Weights of a small transformer language model.
Architecture: rotary positions, no biases in attention or MLP, untied embeddings.
Training: a variant of Adam for these matrices, 4992 steps.
Each number is 200 + 40 x the weight over its row's rms, rounded and kept within 0 to 999. Layers, rows and columns count from 0. The size before them is the row's rms in percent of the matrix's.

# q: layer 6 attention query, 96x96, rms 0.0979, rows 0-31, columns 0-95
# k: layer 6 attention key, 96x96, rms 0.0985, rows 0-31, columns 0-95
# v: layer 6 attention value, 96x96, rms 0.0947, rows 0-3, columns 0-95
# o: layer 6 attention output (transposed), 96x96, rms 0.0879, rows 0-3, columns 0-95
q0,067,232,118,156,163,202,213,205,195,254,189,209,146,206,212,157,230,225,208,231,201,240,196,243,99,190,185,196,209,173,174,125,230,156,163,179,314,200,177,167,210,152,299,179,123,169,258,234,184,182,200,243,277,193,198,119,217,204,263,161,175,163,224,296,236,167,188,190,218,148,158,276,214,207,204,215,248,198,195,212,169,238,159,190,244,229,236,228,166,196,208,170,185,280,183,215,187
k0,107,221,209,276,271,245,124,239,178,247,140,177,165,171,322,270,144,260,187,190,240,102,222,230,212,213,247,209,201,268,188,248,241,166,221,159,206,78,168,116,210,191,191,172,202,179,258,217,162,189,210,176,230,192,195,132,244,221,166,194,242,188,219,148,191,187,248,245,160,182,199,232,227,197,184,211,203,227,158,220,232,199,229,169,158,195,156,223,199,173,249,223,184,239,203,186,168
q1,132,156,235,145,188,130,217,214,129,175,288,169,239,233,76,187,177,208,238,150,163,206,155,179,185,194,239,190,236,202,219,115,218,206,238,195,222,184,220,176,175,199,206,249,189,207,204,108,200,228,208,200,191,246,255,204,259,224,162,154,242,213,206,184,164,201,120,215,133,276,223,214,168,241,206,234,145,202,198,191,240,242,242,187,270,209,232,206,179,221,159,229,158,258,196,142,101
k1,096,201,95,203,180,218,256,180,195,148,178,251,251,203,181,154,207,251,183,159,177,215,198,102,191,174,158,259,213,106,169,205,186,200,138,285,236,225,181,248,231,242,158,198,198,208,194,180,210,247,219,176,213,184,243,333,193,168,223,172,156,192,161,228,199,212,157,185,199,198,184,254,215,249,170,197,228,221,237,208,155,207,142,212,128,275,256,243,136,191,176,195,176,143,156,153,213
q2,116,246,207,133,203,156,162,213,215,181,250,148,218,242,107,189,162,227,219,208,147,222,153,159,149,176,228,240,236,176,254,103,196,198,220,190,212,198,247,235,185,180,228,219,202,236,245,159,227,214,185,211,239,213,272,241,192,248,184,177,250,183,196,192,184,178,93,239,174,266,207,260,224,297,211,205,193,202,245,215,235,265,205,179,180,227,274,250,160,211,145,184,127,182,145,167,124
k2,104,183,196,166,181,139,218,146,242,91,262,145,165,228,143,187,235,221,195,171,195,291,249,175,187,181,106,263,175,108,218,168,225,228,219,183,188,234,193,262,213,199,232,216,244,219,166,203,246,266,167,214,171,205,259,253,203,259,210,186,165,213,160,227,173,214,96,163,236,161,157,209,112,240,207,175,172,204,182,130,187,256,200,227,211,182,244,206,173,223,225,188,222,166,163,234,216
q3,090,169,212,242,218,208,215,243,186,151,181,174,196,169,175,232,171,215,174,211,234,246,173,192,217,256,165,206,224,194,143,241,188,182,225,244,150,196,235,122,171,309,149,196,229,177,206,157,228,233,212,116,122,201,161,230,247,268,193,172,236,153,189,154,156,220,217,215,193,298,225,199,180,200,297,223,211,219,154,260,217,164,167,205,196,127,198,170,182,106,176,295,164,202,201,141,165
k3,101,207,299,210,169,291,252,189,198,248,186,185,218,121,165,206,203,123,177,238,247,174,212,205,255,142,245,149,174,251,205,230,199,281,189,216,164,154,166,197,256,159,209,243,208,223,212,206,203,172,207,269,154,183,148,199,151,169,245,197,195,189,197,179,192,255,194,231,192,137,157,184,251,185,166,141,163,219,258,237,227,259,195,168,132,198,131,278,248,189,205,112,197,211,250,212,235
q4,113,206,275,156,191,179,174,155,201,242,260,171,193,200,171,180,198,154,218,192,154,249,173,146,181,210,250,215,188,147,255,140,123,173,188,223,194,192,242,241,190,132,226,177,188,284,235,222,195,207,218,249,203,235,238,189,125,161,135,244,208,287,227,218,212,254,135,189,206,227,140,199,214,269,175,175,182,186,242,163,204,294,239,168,126,220,267,216,198,206,126,157,195,221,128,183,236
k4,085,161,188,93,241,196,236,212,181,184,220,196,133,191,189,212,242,205,193,238,144,132,231,281,211,146,139,262,211,145,146,193,149,227,212,224,214,190,191,241,205,150,199,244,239,177,238,208,236,197,237,217,217,191,297,185,265,196,265,155,212,270,151,167,140,182,194,203,201,132,112,160,154,221,195,237,198,225,123,183,189,237,233,203,263,176,180,200,213,245,240,156,241,232,141,235,228
q5,101,133,140,233,208,214,206,252,255,174,184,163,283,149,150,243,200,243,197,194,272,151,183,198,263,178,228,146,246,226,141,225,276,198,234,189,137,199,204,196,208,276,188,201,217,187,132,213,170,250,159,96,160,220,154,203,247,205,248,210,200,144,190,141,226,246,191,184,153,246,242,172,231,208,232,188,235,195,155,213,258,177,165,208,208,180,165,191,216,124,205,259,143,206,244,173,123
k5,119,166,229,255,121,224,118,256,173,266,126,221,287,160,196,246,210,169,120,249,207,149,181,217,206,203,271,150,231,267,235,261,178,198,218,166,233,218,221,187,206,215,200,172,266,219,175,234,236,145,239,226,221,182,115,207,140,142,171,246,186,157,251,175,241,214,190,228,180,210,219,161,284,189,167,185,230,185,209,214,203,193,166,181,178,194,154,183,224,171,189,184,196,147,283,129,175
q6,101,248,250,279,151,178,232,222,276,252,236,181,215,214,199,205,147,221,228,168,212,217,240,144,182,210,283,203,260,203,217,251,193,142,210,230,227,152,249,130,217,238,167,193,133,247,210,151,208,193,177,235,182,207,124,179,170,120,208,124,273,232,276,175,142,199,185,207,135,248,254,189,270,252,166,198,242,218,156,229,246,202,166,193,201,215,210,164,245,159,151,236,158,238,192,201,195
k6,119,199,186,250,191,237,118,260,221,276,128,204,229,124,214,265,207,134,135,213,268,206,182,182,207,236,181,153,268,270,188,291,204,159,155,190,228,241,231,184,213,201,227,153,296,177,154,241,200,190,205,173,216,156,117,201,194,146,185,213,141,179,223,180,236,259,205,192,206,190,224,157,230,178,194,153,267,257,238,187,171,208,183,221,157,189,215,242,192,114,200,210,179,168,258,208,203
q7,098,156,206,282,187,283,223,221,219,205,129,180,293,149,227,236,168,223,224,179,274,160,224,212,234,257,217,145,197,240,180,246,228,194,249,183,183,170,178,208,151,277,203,242,171,190,185,176,180,234,195,158,192,201,151,165,210,180,221,222,200,144,211,116,190,224,210,221,177,224,207,145,245,137,200,196,193,189,109,219,240,107,127,201,235,164,191,147,198,174,198,277,164,227,244,120,162
k7,077,181,220,223,211,226,171,188,238,234,224,147,203,190,229,256,181,173,113,230,261,283,176,112,227,225,185,162,206,183,196,206,135,154,188,241,207,274,196,229,117,204,166,174,236,162,163,248,223,185,154,167,187,181,176,186,168,165,125,159,160,199,176,246,214,272,210,167,193,170,324,237,194,220,213,169,269,193,220,155,220,239,113,198,228,185,301,224,171,158,236,196,186,197,210,227,194
q8,145,213,193,119,247,189,194,146,171,143,238,220,146,195,203,147,268,164,172,220,186,212,200,255,205,176,101,203,155,143,201,170,190,284,173,187,212,278,184,287,212,143,227,186,248,169,198,237,224,218,223,233,204,201,261,233,225,297,221,248,137,201,136,229,237,192,202,188,260,155,136,223,139,209,191,195,157,208,247,206,139,203,262,211,164,233,181,225,206,253,226,140,247,195,185,223,243
k8,121,205,187,129,233,171,215,142,168,136,251,225,153,240,192,140,236,214,303,139,128,174,220,246,214,170,164,237,134,169,241,120,214,247,228,205,189,164,186,228,195,161,181,252,139,216,244,188,201,196,164,266,206,208,292,195,234,230,235,182,234,203,159,181,178,151,189,204,226,213,132,244,155,233,221,241,146,199,179,201,216,193,273,170,190,236,164,164,209,293,181,205,244,246,124,193,204
q9,072,220,245,160,206,98,253,226,173,244,271,266,168,238,217,187,163,201,186,216,144,231,260,200,200,175,231,184,196,189,218,203,172,243,191,220,137,131,254,167,177,165,205,145,207,207,215,166,172,210,230,191,194,218,219,225,116,204,143,185,200,207,150,184,256,171,192,217,201,154,220,190,162,210,201,163,216,206,250,159,156,329,221,257,253,240,200,197,215,206,188,101,298,144,171,233,266
k9,069,213,171,204,134,227,109,283,274,295,190,310,192,177,207,273,212,200,236,173,181,217,149,226,232,176,221,216,266,223,209,242,224,166,154,169,208,188,209,202,255,208,221,142,221,191,195,199,244,145,222,219,284,216,166,157,172,167,191,231,218,211,255,251,223,172,178,186,159,182,175,179,249,183,125,203,259,243,180,189,181,213,177,134,125,232,191,201,226,210,221,205,178,145,256,117,226
q10,104,210,205,178,196,175,255,125,255,163,251,183,230,177,246,174,178,177,251,127,173,213,254,176,248,169,154,216,204,198,231,213,192,171,182,234,228,240,192,212,100,197,118,177,194,249,260,177,224,210,134,248,272,228,233,265,167,270,157,218,220,241,214,248,229,188,283,168,186,217,196,239,211,214,161,180,174,233,229,266,202,218,246,225,138,194,199,164,180,267,242,79,207,188,188,186,154
k10,078,189,195,294,221,231,177,141,219,235,181,226,215,171,237,212,164,213,216,163,254,230,232,261,172,201,268,188,262,269,188,194,228,131,129,140,159,176,174,200,199,235,200,203,202,189,142,215,208,165,266,174,211,235,222,165,237,119,180,183,227,179,171,244,203,266,269,206,192,274,222,145,175,170,208,175,169,223,232,203,197,267,141,167,165,183,253,145,145,144,293,144,189,171,237,188,264
q11,101,175,177,250,165,166,304,197,141,225,191,161,215,210,141,147,207,121,196,194,195,224,195,187,180,176,218,179,199,179,227,221,168,173,137,207,254,119,189,183,139,196,173,252,137,133,235,224,247,159,173,254,209,132,192,191,163,185,262,181,129,193,233,242,123,162,124,134,226,180,197,217,212,214,120,216,195,204,251,215,231,182,190,176,81,184,204,191,239,218,227,215,202,252,177,227,251
k11,129,163,160,286,179,196,159,206,182,226,182,189,255,226,229,256,196,194,174,173,271,251,214,156,175,206,208,181,265,303,203,223,190,141,215,212,259,208,254,122,237,201,210,204,239,140,164,201,144,172,208,169,233,188,171,155,203,159,129,140,216,146,262,171,177,164,234,210,145,157,268,188,204,226,173,199,235,229,113,200,150,213,118,178,228,182,282,159,181,152,163,250,227,232,232,202,211
q12,085,212,226,174,203,313,178,253,130,233,166,185,239,265,202,250,181,193,140,194,258,167,189,173,156,254,217,178,224,202,133,265,128,216,203,203,187,165,111,154,237,202,156,210,203,118,182,218,277,200,155,174,239,166,181,133,246,214,158,239,212,258,224,250,215,284,218,246,188,231,223,212,247,178,192,179,171,164,239,239,203,185,206,175,256,190,194,172,130,247,208,228,202,244,246,249,165
k12,089,179,197,188,186,161,198,191,171,123,231,166,159,158,125,115,230,171,269,221,181,166,235,249,206,216,195,237,106,197,217,154,189,304,225,209,238,256,188,230,165,190,195,189,158,185,225,206,155,218,161,249,191,204,261,271,266,274,239,168,175,257,170,190,120,213,144,231,258,155,191,204,154,162,231,160,193,187,177,226,201,198,245,176,201,230,231,212,204,242,249,152,235,228,133,265,234
q13,093,284,262,171,182,226,189,268,189,161,219,202,172,221,164,246,233,227,205,293,151,151,166,181,125,238,236,155,257,233,162,137,243,198,135,292,139,220,241,224,153,193,220,194,198,171,173,189,182,202,194,134,240,227,184,211,166,207,208,213,244,194,183,246,224,173,233,191,275,207,199,223,155,178,269,219,254,217,217,196,162,166,219,131,204,175,133,212,255,125,192,164,200,264,131,240,219
k13,102,244,169,135,167,184,264,237,199,253,181,139,220,151,167,199,211,246,236,250,119,193,173,197,137,185,245,210,214,146,236,172,221,231,225,131,199,140,244,201,190,186,226,184,137,249,149,117,252,212,240,220,205,253,208,183,166,187,189,202,225,185,225,196,209,147,134,168,169,208,147,223,162,299,231,192,164,222,204,204,221,184,361,175,267,170,192,172,224,224,187,200,209,221,210,233,202
q14,093,260,243,225,168,197,156,151,196,307,266,226,181,192,179,218,235,210,196,225,234,229,264,182,230,280,209,162,207,161,251,228,222,171,201,267,99,122,141,178,208,209,235,220,160,195,196,146,178,242,191,214,170,129,191,179,176,164,143,206,221,217,228,210,192,198,213,279,205,194,174,244,222,158,165,220,189,105,224,200,232,181,297,215,184,148,225,233,152,213,145,129,252,201,169,219,232
k14,102,166,206,137,237,205,239,136,142,204,211,215,180,207,216,156,225,218,204,243,175,222,293,163,168,199,235,190,193,150,109,238,122,226,182,150,234,219,168,225,175,210,206,175,218,236,134,234,153,261,127,215,180,167,236,151,141,216,202,221,144,216,282,255,183,175,214,174,185,181,171,199,195,208,232,165,129,160,192,136,237,183,170,232,190,221,261,281,253,196,243,116,172,252,161,235,248
q15,089,259,198,193,179,201,143,220,197,288,205,139,181,221,187,276,279,242,198,174,135,220,208,200,130,152,221,222,204,225,186,174,281,231,181,242,248,200,130,191,238,141,232,201,188,128,132,196,137,207,175,233,234,139,170,216,184,189,202,153,232,166,263,181,241,156,258,171,152,177,227,80,236,203,155,190,245,183,193,120,258,231,229,215,204,226,203,186,197,196,177,174,162,147,223,218,222
k15,093,221,178,157,225,180,242,243,212,154,207,177,220,238,189,210,297,208,175,121,146,221,175,156,152,168,263,148,170,166,218,197,176,318,186,201,236,137,169,244,204,171,188,209,214,175,177,172,187,228,147,222,194,143,199,228,185,193,288,197,184,251,126,216,228,140,196,199,267,147,171,253,173,257,199,220,253,210,266,168,268,156,207,191,216,222,146,214,233,158,189,150,293,237,165,201,223
q16,099,193,189,200,177,174,169,143,180,232,244,249,182,207,254,188,212,196,226,215,179,200,179,193,185,195,187,159,203,269,245,213,180,164,196,178,229,233,144,214,251,254,269,141,230,269,168,231,167,152,266,234,247,157,183,215,163,151,112,208,190,156,232,256,340,205,205,203,215,142,208,219,221,180,130,179,251,256,205,207,152,180,219,182,139,255,176,247,260,140,183,132,204,199,173,218,277
k16,103,109,198,204,270,197,211,230,191,181,250,283,184,198,208,179,197,225,174,153,143,264,177,226,204,215,169,173,261,146,213,197,243,261,222,227,142,209,204,207,265,226,173,197,186,159,156,204,270,182,151,178,185,142,196,175,139,249,184,238,206,130,260,294,147,173,152,149,168,233,254,198,123,220,178,223,185,203,241,155,192,160,245,216,192,277,236,274,193,198,173,187,232,250,136,174,207
q17,102,273,272,169,160,154,207,219,126,264,183,152,191,212,207,175,279,187,211,229,191,236,171,243,152,150,274,238,224,192,169,230,180,256,90,236,217,208,196,185,222,160,144,198,229,140,199,171,243,167,232,219,192,118,149,198,139,149,216,235,198,235,240,189,157,207,216,176,248,161,153,217,230,174,188,172,253,242,253,181,155,175,267,244,200,154,268,144,257,216,236,176,155,172,213,210,207
k17,100,215,194,140,130,178,188,227,230,220,200,144,277,201,242,309,219,233,196,198,213,164,189,146,177,204,275,173,169,144,152,217,161,259,249,197,296,170,286,173,226,208,219,183,248,214,241,221,238,178,190,173,239,200,225,184,182,196,253,168,240,192,239,235,169,183,191,165,183,129,193,220,146,232,195,200,228,221,194,230,199,225,282,134,221,230,288,95,190,154,262,189,226,225,173,210,198
q18,100,190,178,191,169,185,173,205,140,222,225,237,267,198,212,164,245,209,115,226,188,233,122,188,122,203,199,125,203,196,220,178,185,228,184,141,216,187,217,259,154,189,260,131,267,324,184,245,208,204,228,226,238,205,182,177,117,218,107,232,171,135,207,240,218,270,146,201,216,223,260,253,228,191,172,217,180,201,233,155,177,252,248,177,166,248,259,164,171,187,212,178,188,154,174,196,187
k18,099,121,256,193,149,188,145,266,216,123,212,191,216,199,172,225,184,220,164,159,186,194,176,169,220,188,170,96,230,177,195,198,225,254,181,248,199,248,183,271,180,214,190,202,198,182,122,227,203,252,186,150,152,170,266,278,131,206,113,188,182,115,226,237,206,224,137,193,178,253,262,220,173,222,226,214,201,202,199,141,191,281,224,262,198,208,221,182,236,231,168,169,289,198,155,180,209
q19,111,212,212,210,173,181,254,147,220,160,249,199,229,153,182,188,230,195,166,173,232,313,288,228,176,231,189,187,220,141,270,162,240,214,205,171,209,218,273,222,189,161,185,210,214,214,159,177,195,178,264,179,174,170,184,193,186,225,134,172,204,183,268,247,135,257,169,165,243,221,216,172,125,170,261,190,226,213,111,177,218,212,159,216,77,117,186,227,261,184,209,234,240,217,209,155,216
k19,113,179,257,221,230,76,225,191,130,245,209,141,219,218,235,265,159,237,185,212,256,157,170,137,186,210,113,273,224,227,170,174,147,233,171,181,208,197,156,187,109,206,203,249,200,215,203,154,151,245,245,205,229,187,234,132,230,159,154,234,224,168,223,239,205,212,200,191,149,181,190,211,252,195,174,222,183,164,160,178,214,297,191,268,165,174,258,180,190,211,181,230,161,228,293,207,207
q20,098,251,169,230,200,205,223,225,220,205,174,174,158,248,209,266,147,182,211,145,193,150,274,146,152,180,154,187,207,204,186,199,231,207,239,197,150,221,207,205,132,193,123,219,252,241,160,149,215,236,154,160,201,186,239,222,297,227,244,159,155,138,110,157,202,146,217,162,168,166,199,271,249,201,246,245,245,271,104,180,216,220,204,232,191,228,166,225,207,205,267,186,184,169,246,126,195
k20,095,142,243,202,238,179,173,253,183,216,151,194,201,118,237,178,178,246,203,254,190,211,129,252,248,158,231,253,234,152,191,225,273,230,144,243,244,223,192,220,207,173,184,207,137,191,170,189,220,167,262,132,183,222,144,161,231,167,233,155,225,191,112,195,263,163,221,199,221,229,172,223,207,114,181,212,266,172,271,246,202,166,116,179,168,214,171,200,255,173,143,234,177,134,254,209,235
q21,102,184,229,185,188,209,246,236,199,167,215,169,235,113,205,192,229,239,155,210,196,152,118,157,163,211,230,179,207,194,242,199,160,177,277,225,230,181,177,261,66,172,162,174,185,198,241,249,193,269,202,190,188,171,164,216,177,180,276,219,180,233,231,202,212,243,207,213,244,192,129,196,178,267,235,171,201,287,215,213,191,277,150,256,239,206,142,173,136,214,304,173,193,198,197,256,180
k21,105,265,227,189,131,201,131,188,256,197,228,105,201,207,168,221,268,175,204,149,171,162,242,211,186,168,203,220,230,212,225,226,256,218,90,180,203,178,212,177,149,178,238,239,208,192,145,186,252,223,202,244,253,259,214,250,158,273,170,216,196,119,157,200,213,220,258,192,202,158,245,241,152,131,205,138,248,197,186,232,197,220,244,151,166,153,214,122,170,175,273,207,214,146,199,201,251
q22,099,126,184,182,220,226,251,163,133,193,183,184,176,188,149,157,288,180,202,255,258,191,177,202,290,155,182,188,222,214,132,217,136,251,193,222,160,156,176,242,204,222,238,211,232,188,201,239,317,147,233,195,178,104,197,202,175,214,212,219,177,167,189,240,139,215,195,194,160,171,248,207,181,153,200,221,166,106,218,230,177,204,246,178,183,174,305,209,196,225,272,204,213,134,216,243,208
k22,100,181,164,244,147,257,209,164,150,168,194,160,186,222,212,231,177,259,185,227,264,185,234,212,208,224,196,211,125,192,196,193,211,141,218,188,279,192,250,67,241,204,213,207,221,207,183,136,199,269,175,141,140,160,262,261,207,264,208,245,207,203,253,238,139,178,176,226,147,208,247,162,239,177,172,216,232,201,164,220,226,176,191,255,255,261,272,159,233,212,207,164,155,278,199,221,153
q23,092,298,191,182,228,201,211,173,200,189,208,179,192,174,175,232,169,180,256,232,215,156,157,196,240,255,228,224,205,187,176,151,269,179,181,198,189,144,230,127,153,222,188,189,140,135,319,162,199,203,137,153,120,227,237,131,215,233,264,257,215,212,156,187,178,221,266,228,219,215,159,206,253,141,188,218,192,126,250,179,244,181,233,121,225,179,193,270,163,232,215,166,223,261,195,188,169
k23,102,246,218,212,213,227,190,92,166,278,188,200,219,211,142,167,170,212,209,281,207,163,214,198,211,223,319,213,150,240,192,151,182,127,215,221,204,177,236,127,153,204,204,177,152,210,212,250,167,232,216,267,244,249,170,152,138,181,257,183,172,214,142,151,224,180,257,263,216,218,223,159,222,235,240,154,131,195,176,260,172,193,247,158,220,158,249,179,233,213,247,169,195,218,139,190,239
q24,101,164,182,226,201,155,231,224,190,190,178,260,141,207,281,184,173,112,197,248,270,156,186,207,239,203,236,202,207,203,155,182,115,230,150,203,193,273,101,196,213,214,120,198,160,175,258,210,211,229,253,206,221,232,150,257,141,202,184,280,157,154,221,204,227,215,231,186,262,239,139,186,188,148,199,196,173,226,226,195,153,169,203,162,216,127,212,187,249,184,262,264,213,229,207,119,241
k24,102,140,162,155,210,167,236,201,231,177,185,185,236,194,194,224,166,175,213,262,182,168,182,256,188,199,227,251,215,189,173,231,168,159,217,182,180,164,223,149,238,254,207,258,233,217,234,173,247,116,229,146,298,233,224,168,212,264,228,154,235,137,253,269,216,184,178,186,181,173,248,181,220,195,216,175,154,191,160,222,121,278,332,174,172,214,220,138,191,216,268,213,206,205,164,210,117
q25,101,241,284,195,203,208,153,172,192,188,221,129,187,192,145,171,207,167,199,175,167,196,237,188,243,238,203,217,223,204,200,227,197,264,157,183,144,219,159,236,254,211,271,183,190,249,216,138,174,210,224,269,87,227,163,297,136,197,168,253,274,250,197,118,221,224,123,247,193,242,208,184,236,233,247,193,153,131,186,245,193,244,170,177,136,225,199,183,195,189,135,176,246,180,181,184,230
k25,094,215,197,169,140,192,268,162,192,193,231,209,166,184,169,263,209,160,141,267,171,234,234,112,170,249,236,231,234,205,198,200,200,177,244,203,252,162,202,220,244,238,247,205,177,223,198,224,164,161,155,182,127,207,178,160,167,143,180,308,181,183,253,196,226,306,206,151,182,196,154,139,225,172,289,167,148,216,204,132,252,200,207,289,182,212,244,202,207,159,234,231,147,220,229,161,205
q26,101,263,211,234,246,223,175,270,211,174,206,235,193,153,150,228,160,200,138,235,219,193,180,247,171,199,113,204,230,202,234,194,229,240,275,186,185,160,236,278,162,177,237,277,253,148,256,213,182,218,212,142,175,192,207,210,242,224,156,222,182,231,218,219,205,248,121,211,202,232,204,189,116,206,235,229,131,151,240,204,236,120,215,191,245,139,199,312,219,151,164,216,168,147,185,173,155
k26,104,234,236,177,196,151,277,202,192,189,224,103,222,207,166,188,201,173,189,170,208,151,199,207,197,199,177,170,134,181,138,143,193,177,203,203,183,180,183,224,191,197,214,202,181,338,210,234,176,252,196,207,232,227,202,241,190,177,225,203,210,152,254,217,272,125,207,212,138,195,212,173,218,146,218,158,182,256,112,243,222,214,218,252,150,121,214,224,214,225,179,206,117,216,308,224,110
q27,099,167,154,223,255,183,223,191,171,175,207,216,232,244,120,228,188,214,205,225,193,220,281,206,218,244,157,152,159,149,185,219,226,183,191,237,178,173,176,212,225,189,192,243,200,118,192,158,281,152,161,144,197,175,240,255,274,206,224,186,261,224,252,249,202,186,178,187,183,211,286,89,158,228,211,232,146,147,161,251,274,174,159,195,194,186,227,204,141,186,147,231,187,203,296,261,175
k27,107,195,220,191,166,183,255,139,180,151,162,165,166,248,198,194,224,169,151,181,264,214,305,204,185,178,179,303,111,229,220,183,181,182,222,204,150,157,164,198,202,189,208,227,154,257,187,161,109,245,238,272,152,185,219,235,290,232,247,233,182,249,163,201,162,187,205,252,223,163,155,226,211,201,207,249,214,231,189,188,259,167,118,252,184,215,179,229,207,213,119,170,174,236,230,221,257
q28,089,212,214,181,164,191,225,136,163,252,266,177,273,220,174,229,183,171,220,197,209,232,161,201,125,115,278,197,240,224,295,182,222,210,198,211,164,144,224,173,185,143,244,231,184,243,221,135,153,178,242,283,245,154,171,199,141,171,157,209,165,229,206,247,152,157,186,186,250,192,266,209,219,164,230,254,152,218,215,167,216,198,231,182,151,220,217,185,285,226,102,165,222,198,170,258,221
k28,096,168,150,285,199,141,235,263,216,176,231,215,255,216,200,232,211,189,192,200,198,219,244,150,227,218,180,178,209,205,180,242,155,203,263,161,257,231,215,253,131,181,174,230,243,223,129,191,200,237,144,209,187,269,168,207,189,169,101,162,188,131,202,127,162,223,205,172,212,209,228,224,195,316,195,139,172,228,181,132,199,238,174,235,201,218,213,217,249,133,142,170,270,272,212,154,223
q29,100,223,253,212,162,277,217,232,256,260,226,254,223,136,188,194,236,199,219,175,179,232,220,225,158,246,179,250,160,210,254,213,198,233,175,214,196,106,272,178,219,170,152,214,270,132,264,210,151,186,119,160,235,200,201,173,220,223,186,150,236,229,184,191,202,263,190,213,144,172,166,239,166,135,223,210,168,139,200,240,192,156,250,255,196,196,215,216,136,217,308,212,216,180,257,124,187
k29,104,224,231,101,197,166,142,121,186,243,216,173,166,210,216,216,159,263,213,186,213,130,178,235,215,169,174,101,136,212,116,155,187,224,179,167,229,225,155,266,171,202,205,156,193,165,255,270,243,214,123,219,170,240,208,259,202,135,210,207,192,154,166,229,215,143,253,222,187,146,168,167,163,183,203,180,240,206,260,185,229,261,178,179,196,198,234,186,168,231,187,138,152,227,239,273,243
q30,100,272,197,207,210,170,234,129,277,152,208,245,225,298,181,191,183,226,276,133,151,188,246,164,197,152,173,231,256,242,202,168,243,144,169,207,200,194,212,119,167,172,195,191,187,260,204,159,178,178,220,197,236,262,191,217,197,216,253,212,208,253,198,180,189,63,233,209,169,214,205,179,226,200,175,189,178,265,180,158,252,225,219,215,155,196,152,216,314,217,163,204,247,176,240,162,183
k30,099,160,169,265,250,180,200,212,217,271,209,256,201,150,246,248,189,191,225,214,184,225,116,180,232,235,204,236,243,239,242,225,173,214,190,232,154,151,239,266,173,226,153,165,209,266,168,146,182,206,256,153,207,271,129,162,236,134,165,242,175,175,227,226,257,184,271,151,214,227,231,157,240,242,140,181,275,218,222,221,128,196,168,167,230,221,129,199,168,136,156,215,164,206,199,144,231
q31,091,269,193,206,237,183,230,206,251,240,211,176,260,124,182,222,278,143,203,276,192,259,249,169,251,202,191,250,184,160,245,181,203,185,238,221,117,161,262,270,214,136,170,163,157,218,195,129,206,239,152,179,166,153,198,228,182,209,237,166,207,235,240,107,218,234,157,226,196,224,202,188,170,242,141,173,220,156,158,221,192,277,261,215,167,137,219,256,192,198,132,225,214,150,219,180,217
k31,091,255,180,170,174,195,189,199,179,238,212,117,230,206,208,238,210,239,147,235,183,246,295,141,122,201,171,228,143,171,80,214,122,208,171,176,212,190,186,220,172,240,184,233,233,218,172,204,177,299,154,191,272,156,196,198,127,224,175,228,241,174,265,213,196,166,233,195,178,198,201,116,233,147,229,219,181,215,184,156,267,213,177,234,171,146,194,188,245,165,197,238,160,166,263,218,245
v0,104,268,166,189,264,252,160,215,156,189,199,198,189,170,228,198,176,164,145,209,182,209,227,254,127,214,189,215,198,129,144,201,201,156,235,164,292,158,194,183,158,191,225,250,241,189,169,265,185,293,193,207,186,147,230,247,191,270,252,160,142,128,178,191,284,198,237,135,248,224,203,182,167,249,207,232,191,197,199,286,235,216,258,241,181,201,210,147,194,148,241,179,207,136,149,248,197
o0,111,208,196,183,184,295,176,211,192,146,128,135,209,187,189,253,204,194,123,205,169,175,115,194,205,196,188,170,198,168,169,162,198,238,217,262,229,246,165,199,217,330,198,207,220,178,174,266,219,261,234,236,185,182,263,224,191,195,265,226,202,128,203,211,263,200,216,166,201,170,148,216,189,238,130,202,245,240,255,230,141,149,181,269,183,180,213,167,187,173,247,204,192,181,177,110,270
v1,109,245,203,158,181,251,181,205,185,213,191,188,206,260,188,245,168,240,212,186,250,179,166,199,137,197,218,191,172,213,196,186,229,156,202,151,102,183,223,226,122,239,271,216,159,252,190,201,275,237,268,219,180,196,203,208,197,223,242,205,190,197,184,148,188,140,212,88,217,228,215,232,182,224,192,279,223,210,264,243,78,140,198,163,173,210,257,137,197,174,238,126,270,163,179,227,180
o1,112,172,187,178,184,242,172,172,198,133,224,221,151,160,221,246,144,228,195,220,144,216,165,227,173,203,226,239,144,229,177,207,240,162,142,228,190,146,202,159,209,297,216,205,194,271,209,232,257,172,179,206,259,187,234,235,164,250,276,194,261,186,194,207,302,130,186,156,190,246,243,207,211,243,154,201,163,232,248,225,235,112,215,99,151,198,202,231,142,160,204,172,202,149,174,142,231
v2,109,278,231,189,224,162,181,179,226,224,251,80,203,151,239,152,197,136,278,187,217,188,171,237,233,177,201,216,198,222,219,247,246,174,215,269,150,114,262,218,138,203,240,189,198,227,155,208,126,207,165,264,202,207,190,253,190,167,217,207,283,242,215,245,233,217,268,209,147,234,178,233,164,188,187,169,173,165,119,179,182,241,216,155,218,91,232,199,199,169,215,233,182,185,188,221,227
o2,115,226,196,218,200,145,256,68,239,271,255,203,197,214,201,162,192,86,208,208,190,230,220,209,167,163,156,242,172,207,168,188,204,180,230,246,197,207,235,151,215,195,159,245,155,215,183,182,213,129,220,286,213,183,206,155,179,219,213,133,236,316,252,135,181,191,197,193,262,201,186,181,202,170,164,155,191,226,193,250,154,236,258,202,215,126,219,145,246,241,203,153,212,164,206,242,228
v3,102,144,264,199,181,222,295,195,207,220,228,158,143,224,168,269,248,201,237,188,173,211,106,176,204,218,194,168,213,183,245,138,251,116,113,250,138,177,169,188,104,200,233,175,200,220,202,192,270,149,203,201,190,174,220,208,210,196,221,209,227,223,204,169,178,224,197,125,195,277,200,154,215,157,111,168,225,163,241,116,151,156,164,161,252,192,191,239,227,241,216,190,231,185,213,169,174
o3,098,209,253,239,213,184,220,224,186,244,148,221,217,162,237,234,175,222,194,199,254,239,228,235,170,191,207,193,247,136,156,252,208,111,141,185,174,122,271,155,196,112,177,262,195,183,233,180,285,125,194,128,233,189,215,214,178,263,181,187,242,214,264,237,170,168,198,205,190,266,230,214,248,161,199,193,222,211,229,215,208,176,228,93,185,155,206,203,221,242,197,142,151,153,239,221,117